Part of a small language model's weights.
Training: a variant of Adam for these matrices, 149M tokens, 9076 steps.
Each number is 128 + 32 x the weight over its row's rms, rounded and kept within 0 to 255. Layers, rows and columns count from 0. Numbers have three digits each. The size before them is the row's rms in percent of the matrix's.

# layer 7 MLP down (transposed), 256x96, rms 0.22, rows 195-243, columns 0-95
110:133105177119124148156074149141154131128126145155171122073131098136121099151102133134077128134118149185108105093126119173073226125114142070125183169118128089124146165159132140111118127132088165127171119202118051173158141160130152107129205091127115105101173114109156122179069111107176093142
091:061180131143084134105092107152135195153127097156075142121088188142177127185137114084110128146144135091170146095115129148126106185146115160130083178070131183146139104139120083111090188135119079107132153148113159179128178110132189093119173174123139123128210145110163142111146165095128111133
096:131195153170169130189096112141089159105164128132127150170139133095118155144125131081163145110071109158146127144137125199126107147081160112115110186116101167114072185125114105151126116160056051152143166108129160154188169144069132101083079107124154140067125115128135194145164140140148115140
104:157140064158111111112137103096092100095136154073122202160141130148182191149125099136126152147153085110186075107112126119131132152094129106166098088107087137139123099108113161134126136158134133156174116171153097041130173144167148167167076081192168115127114152077161109046115121139138157133
095:119109181120128096165134119114129136116096157123117140134090129090153147119104038118071195113119094090160120118173157118106129099152139149087156119177063217096109140149134170097143144156127154145106084108196190123117117124065133155187135137085142169052121131093121171158123102148151130157
097:131171161130123149138128140139103132193176153115101150140113158171163177193157200094116105120106135100157140087135101138120108153099152123075162112159139065118169131083074162122137109037147144135131084118144110118121096119124124068073118122150116118132122178155148128155178184190197097166
102:092166091128120121130100151147070136174158151181122157184118149118117081145121088145156135089150143114151162104101138132091090145084109108165135108149136243146096117118144143145134178106101145044109083115175129114125140134176110153077159153111147190119183145111191157122081112096134176150
088:132157169165129139133133085154107147144143142125060094150129185142130152137161122099101197101145149153143121167070110108111155184143163176113151145135114251132113168139072131160107143153093140141146131117178105112113133155122123156161140114084108099052064134106053069119121127117144097111
095:112128149177099085121088179148147082159070123120162142085136095085159087130125135137202118171101132101126048175189111112107112177179190193167141150162101128097145125141069069092102160125130114138131139119123130131140096102087101172151149059111137133099173105162116131161160136100125129150
102:170154097139124176123086114167106120092152140166102086180126126161182083139084110149063152137168151159113143151097155219117163134118109105183114160163211086187088116112131112159168071147147145158121114122104055126139118127142162115108123117146121122132144072161170159110131186149146094140
104:126098125132108135106138152167127142156084113152072125137127127091111139160053120170105082152120131138104127111112128133170131140160150121121129084091135213151163074159112152145125138182173219113070130133118159096064114107150136113118103100136068108054107154089122056161155120075079153152
094:148075185096144116114163125159047129084092146148116118106099169096070163151107145152109176086138119077102103140129197095163088047173088139114113094137175101128106118126168177094102152149134211118100134143097095114167116134131136108106121129085077100176146143123120102119111151140171174143
105:167102108092150106124102128170110163112099137118117133144142148167116167128147149143111132135147156089134117142165136094086120069171114082133136155115140025140162114175183188127212181158049119152161164168101150103145158192075147117117114084110192123123142109164106176127129129102123123161
104:065150157145119073156114096113141112172102154140176132170136171160173159167117104131173094161140103143175133123112094134120093146079118115205112140139096068130127095136119126192193120130070130169081157125122085107141110090194109091125106047125108119153127133157089137057151116134119140177
098:045127102100106125131149165176098167104163148141214149113137153049125081127164164103106069069157119153169143114122114141178131161090144074115164100067091173145140145203144136105114121146131137158110097109082153130163128105111127108135197165143139148128165090151158100151151142136112126087
084:149112159120102163112104114109088111129119137133080143110148131130117125138081084130091177103184132133151165136164118121107176113207131105133159086130141255121129112135116111120115128144135119128119142104139115097117111161144127131119109121119092131000100132106107124104127128156126090122
091:172148117084136182066120162186127152137091129090147089077087095125105168126121117111128109118108134157149087136134080132112087117217144106107220126160121177150126121099147148098142093168133131137144117110145034139068082163145124166200115115081142108104164149110121145152171110137143126098
098:135140102093114061160107061120100135063059138114145176094146119089180082068045135109120074142098171130148143140122135132146143137119238099100080138142127134118167126151109170131148103157098137120129125110165127127127119124127162093143127050109128113125151149118143186125169059143126112140
092:135154124121112147164087165075165096114118106110118135097111122150146055132124134103092110136090146159179110117171087100056137150068164175129163149155159157058091151193170130127110121138175090109125134141132171182120208116069112079136109145155163101110098083078146110117158105122140085157
112:171113140130157171154160099064107087103130124114122114149116155150176095117123168102199101161084161144137131112150120106105146107121118141145098118141123171055137130118132174138160154046164122181161162101101126207087089160102213100146105140100175112170113146172102086152124152130094123184
100:113119095151106108129135114131131130100158147112077113139134131166101120153131122130103193096142093074170080034146150120130112109059145156131142060158151120129097121132135108140156168142190192154107101134185116127074137144068108161144113059128052126164088098115102132127100131106069191138
101:146134186158128134117122155158088084119139079105136164164142131146140120097108162111175126178096117163137073137097139109136149144136107140177135089109121051199130067049100148119146161142148070163118157082094173149089149187107154136110138129132087122118219099089123130080173127098117116091
098:058083128107114134141113151051104114135067080131114153127145127201150162125107060133114082105109149143137187067123068102126111112160121114199099142178132109093167097139124106079106123076115135150162071129166139128084144156129126123110109128141099086142163093144119089117035143136147108125
102:107150162176119084151097107067124144154154123100112194146173144114123150133099152074127102135116136107155096100147129128127150089065122146117116171132133059140129145079123075154127081076161189149095121115098138102148128128107214065102110146133148144117101097177081137155140120072032135105
100:141190122135108140132146137122128105100135138172145119160045076045115049134183138094066104182083108160185136128108123115152121066121123130163159133108096129064189106085110102143081101138128135161075138147101113117155124098069105085143103168113154164114105152135105121090119112148165134152
101:090090128120135098143113103177169131089128159096144103148127069152102170118137145090120136141096205114159108087140211106168154143123148133125083135128086043116114144159154159191082150129124144076110064130174043114107117125064087101134144134151107149157141130072142141109156137107114153170
098:101145108133140105180105087120034169150163080152186130188092185142159145134130093127109122099105126115159120101108087157154084131113148151103119153130141141178162064120211122100102146099202175088158095191134150155158149135135132143106101159087125131079099140127125195134148133158116102146
096:107116101079141144091162138144133136108143127104094064099094030095126087141088129118144080104137104128129143132204191141172153190115159162149124143128149122083182090148201142169114117135105108107119094114105160123061049055111137132114107098132112112150136136158161104097139077154126130133
098:149170204096076112110094151081170099131166160110138122134103117154065155082139108155137113104076141080134122091123147121159158133181117139135160158082131097194131145071125113086134080122184083146123120125180130127142143091129167179180110128113134170131122187089145140207079092138144134086
111:207135132153054066147116069100138136126153082154171134112171135108135131128096165142145105101062133078136114131187152182174093095116174129153124116141170000109189115111138128145089149110131085108090149125138151135123115122134116113158092147093140088175133142146150135139150130123117123089
093:088139095095125125109086099171133130097110152106082105057131169158210142036093153123127122121133160145100130106127187140110119167144099127158143070123209151116137132194058184131151153131157118120146124079192145112163130130152086138094131132173080125112116082092112121091100106142144129116
100:129124211118118122144185167169131171118110147052183060122122176155156126111162145096142067107164167119157135157120180105126158109202189139089126159099125134070131098176110135098137110078149125094147153126173145104117172109141139128124125124173084188154092081127137117118168114167096121127
098:151060117076084065136159136166086125126130098157150153144154192111139187108110133122162131128134131108161100105165149168142138143108158138157018134102177126131149157101141126101150129119089138125099175172186166095159116120094153118158086130090177170130140172172078132117112083091133194136
094:142098121149136083105160149124089107127081102142145113105147142158112109099147099068087090139102140094131172149195078180114173170110232156143116095117109086084167080130127125155181140134099088117157109071171135116172193097107142095107126127128083157177099143142087157113146142090135173153
094:128087052149140176160082091070151132128138074076069095115128111075157147120101188124150134084199109127072140166141170124089094127140122142151111142132160078093094088120106089119153113119149122100132119132118174111090180087165117157132111159124138029134110119125107090141076113104104159118
096:143114128135119099102164112137123109092182098099155174144163116161146182082098070169161114101176075075168124135054127175203121117136071072132134151103072105162096110161149115146098083152157135106131136129127093098118138117193155092144124152085098128084159106088133145100100160184124164097
102:142113167154138135109142144093092140083108105129172134083196114124082116119122150162151144150136112137147152167187138120120082083074122114169144115135084106113144047118135142114175203099145137118195107162151168110185147034089125081135174133151136101171108167145172134133133145108139157192
101:141110166091097170146172118240077154139136174148135150102169150218116122126095109094098099120128087139123135169069137142150115127115198126086124115127142075158131063126115131154155065132126172155147103171108108155133143110148096095137111130125148089144131076126160097112152151125208164132
095:134149100165171160137104056045089154110156123151182109164114123112136107127091058126160130114099174120143134128100136137116113172094140097120131144152118186167187147100127117117131135157158130086116122134116115183145061122135096173090208212159112158145153137139081132075165166107149103159
093:155179173120117083070176143147117128120122123167153163135140192084139136193147068146109104087147167204122128140128042143133100104144116130118151138052103127168187165178113127133116118130147104177144101096121141142095139101093158111108078147154120148084117174195131101180113115146120120169
109:116141147091220102120138069104116138067074102162111155126117112143142138171112158147121146107193184074110165135182106103086096074144137123164165086127143189146107118129113149134183106125173150114132119136116133182130090187134119128148136156135109142065149097178137126105094133109152036105
095:124124055146108172164087205115165100088107127111165165158114092173104146127157118112204137079162136157082142157126118058139109133088080115134127082154132171109122120048140138183124115170138160161131088157113106123137102089132086173163194150127150138087152111160178121102116126163146146098
097:115078123111103155167148145100083141128131053094152078154151168157190160133169192153113106092105104127097159114086117163094085081085110124141173188147149085159143141154105114145130096104115107138196151161031118086148108113100102109107111088150083114109130137177112125130132166157124171172
095:089129104159175121132099088079148060117111098214098138118139137181120113157099194134127049124170125127140104152119140137119118090130121069161108162101147105130141140139142140080230119058156091120129153143073179146112102138124099125133177086142124112142165137181133137169096147096109135170
100:178050117132162183130084106112159153143192179162160153078141188087153129109126134077166101129116166156135112113119109137125100082107167076163155064139157161094161111106123118127138119074142141090106175121119121139147046147178116101120114108111116141111141153171138167163114205167117114170
105:085123122189103076176106166135165107137094124129131180132136088179101157069098054123122067091109141128072157085098166104127128116136079143144137073148174105155099106129139092158106075130078104108155113117146138124137198140161131093118158182158128124143117085117149174085170125070144141179
100:098153098144172150109210123145132117090137118192179118140144140110099096080058102178137138125184080193071175174122144102128093182136155104130112156112152144124150150170146152148143087072144149153149095161178119114152162083147118085125115143133085107083129129114197199137147126146142107120
095:155181135155177088127151109185111134118124125144082089135135040100104193145145156132116160088122158105113135163179138118089154129110203151111112134165101152161100158139137110162172116160145132110095115083218162120113131111099106136126098137127146124116070183117186145122153115146131108026
094:103089118102151109118115159140076103142147152200147160134159157163143108083135123118078156088127194129241088092153068129105198083124165120114115125101130164155127125131106144171147123118088128116097073106129142122152196187151117079118190119128135136082146105160129136138144158161147126074
# layer 7 MLP gate, 256x96, rms 0.229, rows 196-243, columns 0-95
095:108194095110124216141136140126100097191113107140090122182121158104154077164141083078077090093070089108129103088140131121104099145126130120118064126159125131167190117162147161065138147151181135152086145111131139050138145094113117146117142140169157063131166136129125147142099182136098127157
097:113098069113114120171154115121176113166100075144129139122083146186172090136152085150169147138213112104107103087121146112087111161121128220118112091157164120110156139095131104102119104144154170146122104102158118105090135104153210126052154126125133141090123141208146100140062125114154115148
101:154142146128192078149139101187175086197079134142185133098049160152177073149138111160189160129132113176120122162156148085144126148117159123150138127148176140153100115110094072147105141118091114124061091147157162168152110146121046130095146161168137124140121089137098119143111094113159113084
097:119142107104171155117101125129153160182203138079104164139160099155102130126147202093169155179120207096127146115163097138138085140105130106151102113108112170142083082133150114145182138133142148095159081156153088124145121114168181047098165134100178119146116150167104104171103055153116115157
096:059099087102097108110137101131103141140110160075149131063156034097089105113143133111144166179130133139149128100154129072102131153130178119146087116110154092133158102166159091179126141184083130132093140156177120173090104113137183149152139100122119117123113076156114152088092130020136129112
105:125138166159195174122148139120083078080103095106100064094100148153132130150113110110118123130169103194134105207118124155166105163138134133151124112125084116130108127099197125146042121145091166114110129206145112126148135106134121123091211148191125110176139126151092168147124101131183091113
090:103104050105153160172133080108164108147169079072136122152114132142084140145143157109103089104116116124172102160071148105080117131085124130130126117110132135102147108123107128059126154183113173114066105088111100114152119149125124162148142100147101064118142104061066057139150199056123123107
099:090108112143147190108139133127167132133104079090185105100093096058200117113152114065165167159130158124101183190160173103183130142123128120144114187151119143091171190104131082091126120102152123147127151129201146160162149096096153128088145103122152105132110130119126153102106083160142097198
100:126195122187105117080151157158184104112114133110169156113137171130175121152202155159165164116130136127104208136113128123102080173132105159110092097112101077153096154111110168101156083142103120151125159131157136201086106081099148126128153066153137115176122122169096139194113105073139154093
098:118129089143139148119141169131122134139123039144148140173133122174118048165087114132139152152158086101104092132125115077129108159084095195164110172069150073185149108073119144089124117138125213133093077155168108138084133116147133129103150184155161119105134117169150078179130122144088148137
096:150061128120109092117202081161138131104070111164135139184111129145199111089166134164130138078140119062122085103127151077148124110136148167088097101189083130121136097096123105150143138148132192173127141153162173096186130109115094157120094092104132086122146192121165108140113159182149099170
098:092077141125175116133157165110146140080149105142195120123106093150197128118142126107117118140101069199128084123126153108105146094164127214163141169105138124131125188105107122138086083146149173142101160138182128099112123141136107116062138144179123065174100152095117152149124189206136159134
102:131133127113121186088133167143216098116138111097153183098094164150152118128144097061177145120095145141171118169110128147139116121108126113108113170159135077173168091110153105128065149131140079150109130207158152123117116154156111125133131155155113108141206145124204119151043148163120149185
102:154139109094148097144130154120164105103136078127128129109090098147175131156144096083202154102190106156097097134125191067198061101077125102091077072116131135160201156122141200102147129132114150116097129164173133106126100118147136167091123163111109150157185082107130117171108101095126114131
075:181080172117111120133076107091091134097125104090135122164166133156072161124060094141054096124145138109164141148199076120148135146161092101138168125150174084104106129093126115109073115146127114137087149138124114084120080116190179091060086125123101156107093165090114148087139127193144116114
097:122131101069134118112115086131141125134170131144241180181093114074172113150127168083131072160108101180127150097096162106147123132128093094131076084199176124108101089152135139142118152103116105101162101151160154150063183085091132143117101162098143069175138134127157131142142136136091129152
098:116070149101167114108141148144117058176074131082156148167089103161093142167118114097173178079069089160117180151120179143152066091092135145143162161132094102138098139104176050114156108142131135165125114140175123120168112129121161144109141142139135081108161135201104155158113094118169184134
096:123090115116153109102134130181202103194127142130112160143108148141109121048165165113160130153172113086117153155109161109132075119170138138184125104170064139131152110075118099164092105106156122145130071148106189068175114116144113066139062118078123089173120179155120133125125107144176135152
108:129101100122159114142136174150132084145116132186097191106083089126104127098172084156117107170142076145176074094144137142148092156150095107097077137121135144157131102102137063115103142113134157147095121136189113129156184113092115173170097136187140161143220115106069108121080135116134133051
097:115129108120144119101112177146184168224099062074111145111129210128122081121203157119111153119116121117132130103111119127203178140079120150129099113146177084148155162137077117146105107176108118115204102134086151095106148092098139105104106101155127135113130148180159145117135136114057131133
101:101115098148113101096112098160093117215173129141133167134088128127087083092175130100153184117097082179082149114138133103162132124107119116127071126111150142118109089179080120192119085121073141153087106081140098118098193131050161105133134110112068115123167073184131102150121131162111115111
093:095138120146157129101191157180131206128124144097149124173103138108121095129171193147138137172147071159110115146187143046130130196112169132118154138064103101087079116100155162136190101122166070100081125161100138073127159099156132097117140099085120166147139168158119141130123142108159133094
105:111106135084125109121177122145181161147048131182204081102090113116117110141129133142091128151111116095117077140104065179163094154152134139187124088050116109136120165114116108119104156105145202118128157148134095163054188127080088118136166100176127106169131164121086149118113114127138134097
101:110149131137136146151145113139141081141104166167150141149080087159122129166172136085124175196081101111108123138094181052119104067114085132161082197135122091113088136132155174147089178063150174135127101096155153132125123069074096127156103149092191157135127099112153143114121071131136129176
102:064127075069117097157143105141106091179121147125145173153110097116146148147150140133134080224131147190154156100120131142120126119124123167151097166137144139124065061111190119142108129090143113098077139071124108169079127146035132123155160131121139092132154114105113209161152114147154103122
101:087139116115109089095114140134197149194108075134137157154128170153175143134127158107150125168132150137109205158088158220117155136121202107111089142153098142138160174125156157087108149134115177134138089076131135140089170171077121101136120140106141096215166169134151131164126164160095140123
100:106122106118098109169126142121172093154112121081166099159131099131139136236154162109147164137153065134117139057089132139131072120114101172089126155132175104051078092107190125141108108065137150117173123165136088127105134112092136131087107073164168130160113112159149108189164149112122133098
099:087135096078171120112106167116172129132179110171090126100064091125164084115195124113137146113122190139099131087150154098151112169136172167142098162170106111197162194106089114114150098105158129140079084097186129116129144091071167105151162144113162057106115146139126156164099100092117118124
108:122171130119169147166161217162140112175093109103125120134084103136187088120132114106130134197153136140151128115137104129109083102122098172048127152129098122143153143102122155157080072125116127157133137152119148080168152144097107100145121162118130084135191172140137104127055196121188060174
098:117151105146166179082105076135130104170101165060103157154089154152124131195172132118194128165157148208130166138093102076117119163160058164129088140137141132125137138164166103136137149109177170123113069159155140093127060112157130075106115129112167113132136081162092158103152125173120145150
099:112129181130178097161146138167164182121067172119150148094096109109148058137199144170117130143124123111145104128154135106095125167141110175142114145096133190157108103119133151168122106095116188081108108147179131120125123060126079076154182185187162138184142069163119074145111145119133125133
097:140172135099148174168177103177098134068129116148075139108126197138166108126199145125150180084192071168094103113098125076098100144115151153111087138153167128157168192129104145117114113106127154124062114173142137132102059154124082133120133110085120141183129124132161094182127165129112096147
093:171121142149094173101113142141125122176166121091181132098109172163105063204145161121131136120114122162155176081086102138149081162130093105109071138082064114086116115118141137176096139184106141109120087113133126075126112090104172074056136082153200105114102149166127144160139112139139153156
097:092211138173158087111181121133111185162125076104138131124146143072079121146137143118125129157139116127118091106138078152095106165108095144085093126122096129133086104121140164077153132208056120114159148108162150114143126057105130124172143185151190144137101131137127160122155139026112122108
096:103116148137116129117159136132137101135125127073094121149085034160162069078129146110150170098088102095139109164107153121085102163112122169139128127083086135086166178153222103146162119103119113180108139103119106058159113160140144107093158112155174201114174060152127152141112116121132125086
104:164128130180123107140108156150154126148136088123057145144150080066111099122114159205105170150121123107137066134146115138071123171135063152139078090122065104154109169103138152182129075102128110117110154123131184084128149106120164102120121061128126123161174106204099136139106128094168182094
105:095129150089126113110126091159140121095145151137151150119153138082124127145161160065168121221110151189159135160126122069129150148080141129109129129100102136138121233093123137108123118186170156134124135152136128173115141034146156089131107131185098155110194102153107097198147166107141135099
099:140131159114172125100156158142114124167149154148111121079099158152180122156137167131207114115128158151123195079069159130127107128105141128134084099130166082103156152167117124088110147110125145144111108164114163130098140101100123100054168185168134171192095077163120079176147218147127154162
096:045156068102094150080160123119170123205121106214156148083153171127108053149162098146146184143131102119144098071140084107153117134104085127116135156079121111116112181141137165160125136158147110122114132112117122160149157140122142076119133104179135155165148155113197141123164069137151109169
106:110106143191125106180152140129151134134137108078125147191115110164163106119197112132108133108134122101133083115147114135087112123100080195153049163146064170118160161093145098162167123116162140162159093055155106130153169081095109095102114085137090138195106079142137176140123168148116166159
101:137121107197171157087161151153145073101145143142077135121091137181112111137159115098151110112151132104134177119105147097150112118124092134090139135172096133110075099174140070138093165178153170193127120241151117183087140117119151101118159155149125140138116052145116106196105132122078146122
098:154104123088181064142152206145120127127084150155151142131170118077148065167134112132175106085120094143083183144138097116174122137087174141105115110109136084131144186131112099115084148048168112117151139109122132205096110106062111136132119166154154119159118128188093099142096131112076102096
097:078129126085099150136136084152118206076141089113123142089119137121124073158099156115166150131105158131094066083129115164099094151040185152172110118117085109129100124124125129198124083095171111089128162116141171147142127142058103146146151115081101112124161145118108148131075071068114173123
098:146089096138108103139098121172140091132140072109146172141069144111121132102149164165181121147145115110102101186152125171109104109124105140182103192095162101118131121079136082091105120126132173148191203051195114159115148089136113117120187113180133094132159089067113136127144070143142109103
104:076138090140144172110109127138116115174118146123158089137057130104148072155193170149115106132182096159132154148161187096156109175112138133087068153081100097160114112132146175064162106146156164142089139173186177127111135067049128092133142139118139120133146129148175138159153110158179139157
103:112129112161213155102140117138158154110125100216178133072125151123109108109139095180107133078166082179107150128094145143123076116070147127137126114136130121116119129155111176155145134119143255129126115188104185124108124095087140171162121100140113085133143113148148126149118134086145093135
098:141185082073096134128115185142094132132081043108129154133088117128166083166126139098142098183182152143155127115071165132150068143111114105140132087078159117140135094117178143083142086123134186156118090127110073102079112147187147118122118127108151075108105083127152051163128107136094111136
094:130089154131213122108148140113151095161140114100113118120157161136171098170133142105156085167124133195128101141097072122114110123092104148098119109103124074150150179084147151090123157133150199126072108157089128132108057117092133144063124164116157155158127079176162157155066179125111113058
# layer 7 MLP up, 256x96, rms 0.233, rows 196-243, columns 0-95
086:147150149140185170150149140123146113088105178141129159156128143070173059079155121161199097116155087152114152113181135088188131127136059176153132117187154111091096093051133083127172127066134117130092082137121114110131080126143147135122091123120089121089138082163061111136125118150133130106
090:088206107128110132170159155104160189097133150101162135107169165058144097111118082114119115176142127101159085103181105033119105140100150138118120155076139113101167131137132126094143146088183132114140113141134147144187116127077126169126084045096158110151117139143168071099113078158110114131
106:150110186078159130147124140140150089185131143156104123108124114151173142129117162180160138179133126161106178175143167071146143141111086089140137113157159083125088113084110090179083169166085107157086064142131149117121108111157088085077110151219116126109166062121125110143140081117180139111
094:114173161135095116105142175126111129127189161124174113153161116098179121121076146148130121087125084214061118072098068131099124163117154104146150156130145093153156137147164110094105146083107185108120135201123073166132096083107160138084137100085146133130140132142167173111064154135106134191
092:117145107159103113100117142108095068124062129167169091100154102089057145130129078091118103180117077129160098141151132138089081155113116103140112185164146074152182138124211105125110126144158120156115163113142128197142115152180172148175133109157125126154142095127093132092154078057161156093
098:152095132113123187108156127138174147138045123162145177081177084137143173097116125172190147089073157086164096089136142095059073082143078112122185163149119129122147145125154096123153155086103111146105166109123120072131115112114075143174108135127143158103116161134114074117122160111103084072
087:060163071172092093116170150131130069132166126160136139128058074120157064102154161189170127157142091108129121053136182151113137112153138111060148105099127088122138112137157187137171160109105140137104121129129089088127125123097164164134108125074164178151178129114193149114096126129125166140
099:175137189028120087076102092146067095110126139149122111128133087080077123125104160082114145114088147165141155109115146151119159126134090137087124147067107116194096085111135110087130070071140113153108101121139123102140136100146173089152113239126159177165111109114134114131125133116105138136
113:118174137155093125127163143140158131149134131127165174085195181137216115140135168174185122103111134139115127145112170165132071135144109153075126122111157081139118161165133148095117103130126132145099221126117131218057131106096142080133141101118091105184126178140119167131122122083124089089
095:170069124167079071114100074150145131149109129078108119100141120144125158127172196136080147101086195103153127099077160151063121147138142068111148121150103125155110115147158108156163092104159114112109130097167160191178145091135091173197111150122109145120138110161103143121063072116161122090
094:148051167143103105146138088142134140162050103181184096147151081159139121065142191136172113123125129094093100116101114130113172113111176167169077141160139162095149142094090103109139137121079101090199163062123137152118132149105146073123083118108119117142159167111099111119141151131167185164
107:098148131156136074108129158130105127148134064114144079067092153085182152141106119065155130165129133123117080145110153127128135163122149160148133112128144105130092161045124093089061049098138134192108094145159091154155115083138180123133150177176104161151120205124109156150091124136133174095
104:140114101072106153093142114121134076089126102173121087155131171206139106096138119100117140137153139179163083159104094158081069106117120111071164184101148129168119055131149103152072152148151079175188122200153073073094139140149142136147088116143132127089138115097088126154132137158095108127
099:140174087137092110097147125154108158141104137183124174077136124168061139198143117154065126117116150117129115097146132113079121130168158135166138150129083155074081128174110101205160171128179109105124125116102174138093137122120065062207132080080150107123115169132138154106148129176156109132
067:096171103117177167144150099218142135127057163149132093129104132128136102155187139140185166135080135142082118088083125103105074167089139119150069149175084154113101187143144106194160124096121106108180119155191116132130143121101122070147146136110141110175152096157159174132103122091108158123
094:101096147108112044186115158161158177078136138179129138164180121099117094077118095198129149111128207114109206110125135140106166090112165118125137111126078135138187157113119129141159125120103140171141106153154132163115110176142151095091090095118104130145077159120176086094073145138137177164
094:114092113144142089144082173092105146105108145063162115100134172127113132109110089154117158142130090083085156097135136062100113121139190160122180162174127036102188143155113117097170178156115155094159107164139130109130118102075092131147114116100130121096095125153062118121209129094173167119
093:186121116223128113215147169106133100082081116108094080139129071145100139138088139118113119157078110166153140115185142180136115110115072099103141126099161130110138169152180129123137050136132138102127181123131150126168138093143159173080113175165167107189109108102124116123146115101125144074
108:153084150095066067097104149141148118101182101154120117109071115121099151048087148124067194121125127115097118153094132133141147132080128128168131159146141095115147137082119103157086090177072128147105144092118163102137148159069133121113111156213144180168147115110130140143202141136160107075
091:173132163214140156144128156137074116147108143132176142091125108116181157108115096065199095129126120136131116158079139119087111129103140117169190172160124130125169184053152079111101104113173155177094120111137138157187132174131172161104145180109116143108157181123144151095090105146141115085
105:103123104135169119114088105112113163109137127137123190147124195146088031165171129117090117108118080139095176076091073105152140104142067127107034080163128149118122097121159187112112091130065130140109105101138116062110140141152152130130131129131143149122129171172070128152150079142099113097
096:143149126201121052116189107133148114140148179105101101110082144146146082109098111156135107130115069127090087097125115131161169153182129198143136095112064126126084157132133093125112122151171171108100148157193162152044102144164123059110154135137113106171095186146124154170150117135103116137
102:158089108132134108101137095105176083128061167145175082129117058125108149115153139190109112113109068105142186101126116099133142174117136089137155119127063119161131112150144164145109159054148173098064107141099139122109133149070061120062148129162117092131151101094155162117131151137202131097
097:163150128164163132151108149155079132125087124146086122103181165090098116134095134157088147104063102211085050169131082093132107157132141127161121163131129153145132141115124131144100069125071090114196128096147087111195166146199111105116103130123103118100092141181090172122131156090148134088
098:203098089149166179147119140137066159098125129091089092087086149065136118151164109158105103068148083158119126161148076151127103171076134102161143130072128130140108094092091118107134163150121113126081153106147181232159104113183132142095138176075143132105096124106156164134132132098132129129
097:125095146125104081122131083143138132106112121116141203175151143119212187093211175122143123149167173129099119164166110074102132174104098132146108106132063149080134165141133141083130155138041112148131155113130119113133165105062109125161124077176100157065139098145109122115152120135158088127
094:124098119105105112111139148162129177115058186111083116152128166112098108117149106173145076102089176147133200189116134138088119075078154116166155119129163173138132160101133043114131139165126134124109167092134168160207051137164127096191134147133076129087124107163132132137140144133110163124
094:147136109058163118098115136114096119098152132171138111095090136160144091146157176122050130107098134145067158066124076053103126130227132129135131086139092143159132145142107132132124162099175119101128053067127084128117096122139090107191124155110151117129104138079095103114165144098179108121
111:154198162119136111165154186158173103163111104123099132112089104098187103123115132128101134159130128109164100119168076129109124093151083131059159119119121157178163075126156184154065077132123114157137128133110128061148160155127142090145146140072076096105124150139118081106082135124192047150
098:153102136080142122157137120136144128161075100152142068053159146105116150177099135075143129077120173127127096188139126127142098094122123092096194145092094135151127163173195089129175165173083111128189143178097150140080115148146152080138105162144146134150136165102120087143174196094165103124
106:093164167067163129127106135094193158186066176114207149101142128109133097130137117126139110118121121136128145147123085147139124122171149165165104126169158196102080098131092121204120068071113136100134119082188063116115090137143108128087141092140107099161089121116115088137115112175181107115
097:148149150148139149135136091171135161143077077118103124161126159114180144169082115121144135179142117152100134208115180121074142140118120084150141126157189126163118149130088168103149151179060158086079156093062080187126105106133140115096142123117156117104166106190101114122144144077196109169
088:164113088170136160106121145121129125121130197077099142047187111147119180167126177149144061187171109125164154103082081093118115125096140109089164194105125103145180104172128158151100142119102119091144136158092106158124149160100160147089123091124184134120095108159151068171143115084084118125
096:156119165162106130147133110143102142080124098174147197180126135176152147075104062141115157162166159131134087134115104038151138163130145168129121140156064130124150182145114109173141112116090130077145120105163121135131073186113146151058164146156098161170151150088182127124138074192133144130
092:146168124092150113131111084115129130164097123112168109078159211134106054154130136135145128120093151083149112087184125053104104091139163161170169088140165141122100184115098192155129085134109099147153046100082085132121137127156164105122102083137182082138101161133100130158142129075130125105
094:120119139120156085158143130151116178136173110116151164154083081138155149163119157152103152119094148147165154106214110079180146160132089137084104094130157214046079091183079099175071081161126102113079146139128183118112122125100115134134124158098162147073143120096094136138103114139140114147
104:133123155151166076093148122114145116208154134133110065079153122139150128174101131083189102140144175164129160095121147164128131142087136147108156059133068142116150133111159129105069108155163131143121095187094092121177155088109080050126141133165155097150147095162110113103157172143141209123
098:114132104097112075088082149130122140122157105119096146160138111117137090083116161116085123175157130103106135085161133009100162050098111070129090128128142135094138111087105118112124128122131103149123128149125094184108202118061128146182123103080148150082093110174134169144105144119146053136
093:139115154183138155065090148144127135096085152186146179118146114147106112116154117189173138195123071150103175134149159132159115204069122117124156118142102143094154121141123159118111163160190093079088177101103129171165126138090095127144113084089147101170141096124148162105134080097189157088
098:151099132114122111148103098167181145120138089085140078136103125079112158147124217158154154137129122103161160116125144185137131120173129082103141126186167123150159137122105163069083047100082146121106148200153167109131098095188145071159071151133166138175085124146169116115139129145156113171
094:138132113081128083099117151134117122154107152111085115117087121069203104047110153154138158144144114150208148135170123119164125095130120119147117078135182175086127139134132219110098101083128109123092108034095123109183163152120144146105108092102143138093163129192129151116155120089111129090
096:118097116105146180108141092115154164134128128124131153092169065167122183173108162146172134103164024159134152145147146150146115173105173071126136107067167155111128090157162168145135117088118120114123109146120090160118150090060045136079096147176144158138147110140098128085108162147081122092
096:186126091172118113094114142121081113085159172169081110119144107126105155089148133193095158177144097154108143085155103117128146062105094175167153114122103151151138175166209125129103135115099147210167137083121110075090156160084085113111111091112172123121150111093149095121128176171131090158
098:082104117136091154130102111085137084129079142127159109183181157121064076115090091100092163099139167128099096146082100144075124161134171113182124178110139100098172162104156128153110085162127144111183144121164198112098117072124136083119121133187129130102163104069187137133121092171141123086
107:126156098112112107040103082155106096183134165116127115091190125102111103079177151104157089151139133157117085125152121102148090103121180118156190177113128107131180108155114157122160153105176077144117113120125157120142182086061123129162101103088143130136157119098153114106150105133042103205
101:154142153090076070182115119127151123144179124085116121144140121124184078088144099105121119149151169037117100151145149142110178134142123165123136126127103139120132171096125086084101097150119076097129160087147114181178134211140082080101177121133150168116150133117147097086096161095096209129
094:085109142142131118086158149129138143159183153137160065107150144090130095093108099135148086190137180134189171102108145143117132144143148103053138144119144124094118192159146151132105182101138194140062121161087180172189168139092149094097130138111098125142116121178079129171063156102113154112
093:121150119175084109120150137144128135131188095081094089098125119106106151151099106175137148140147082094095173132106132170073091159067103136085147066153084094131063144141139126137126110132142126125130141133126125166115124106150135112156066128114173080136132187141184080114129148012157196105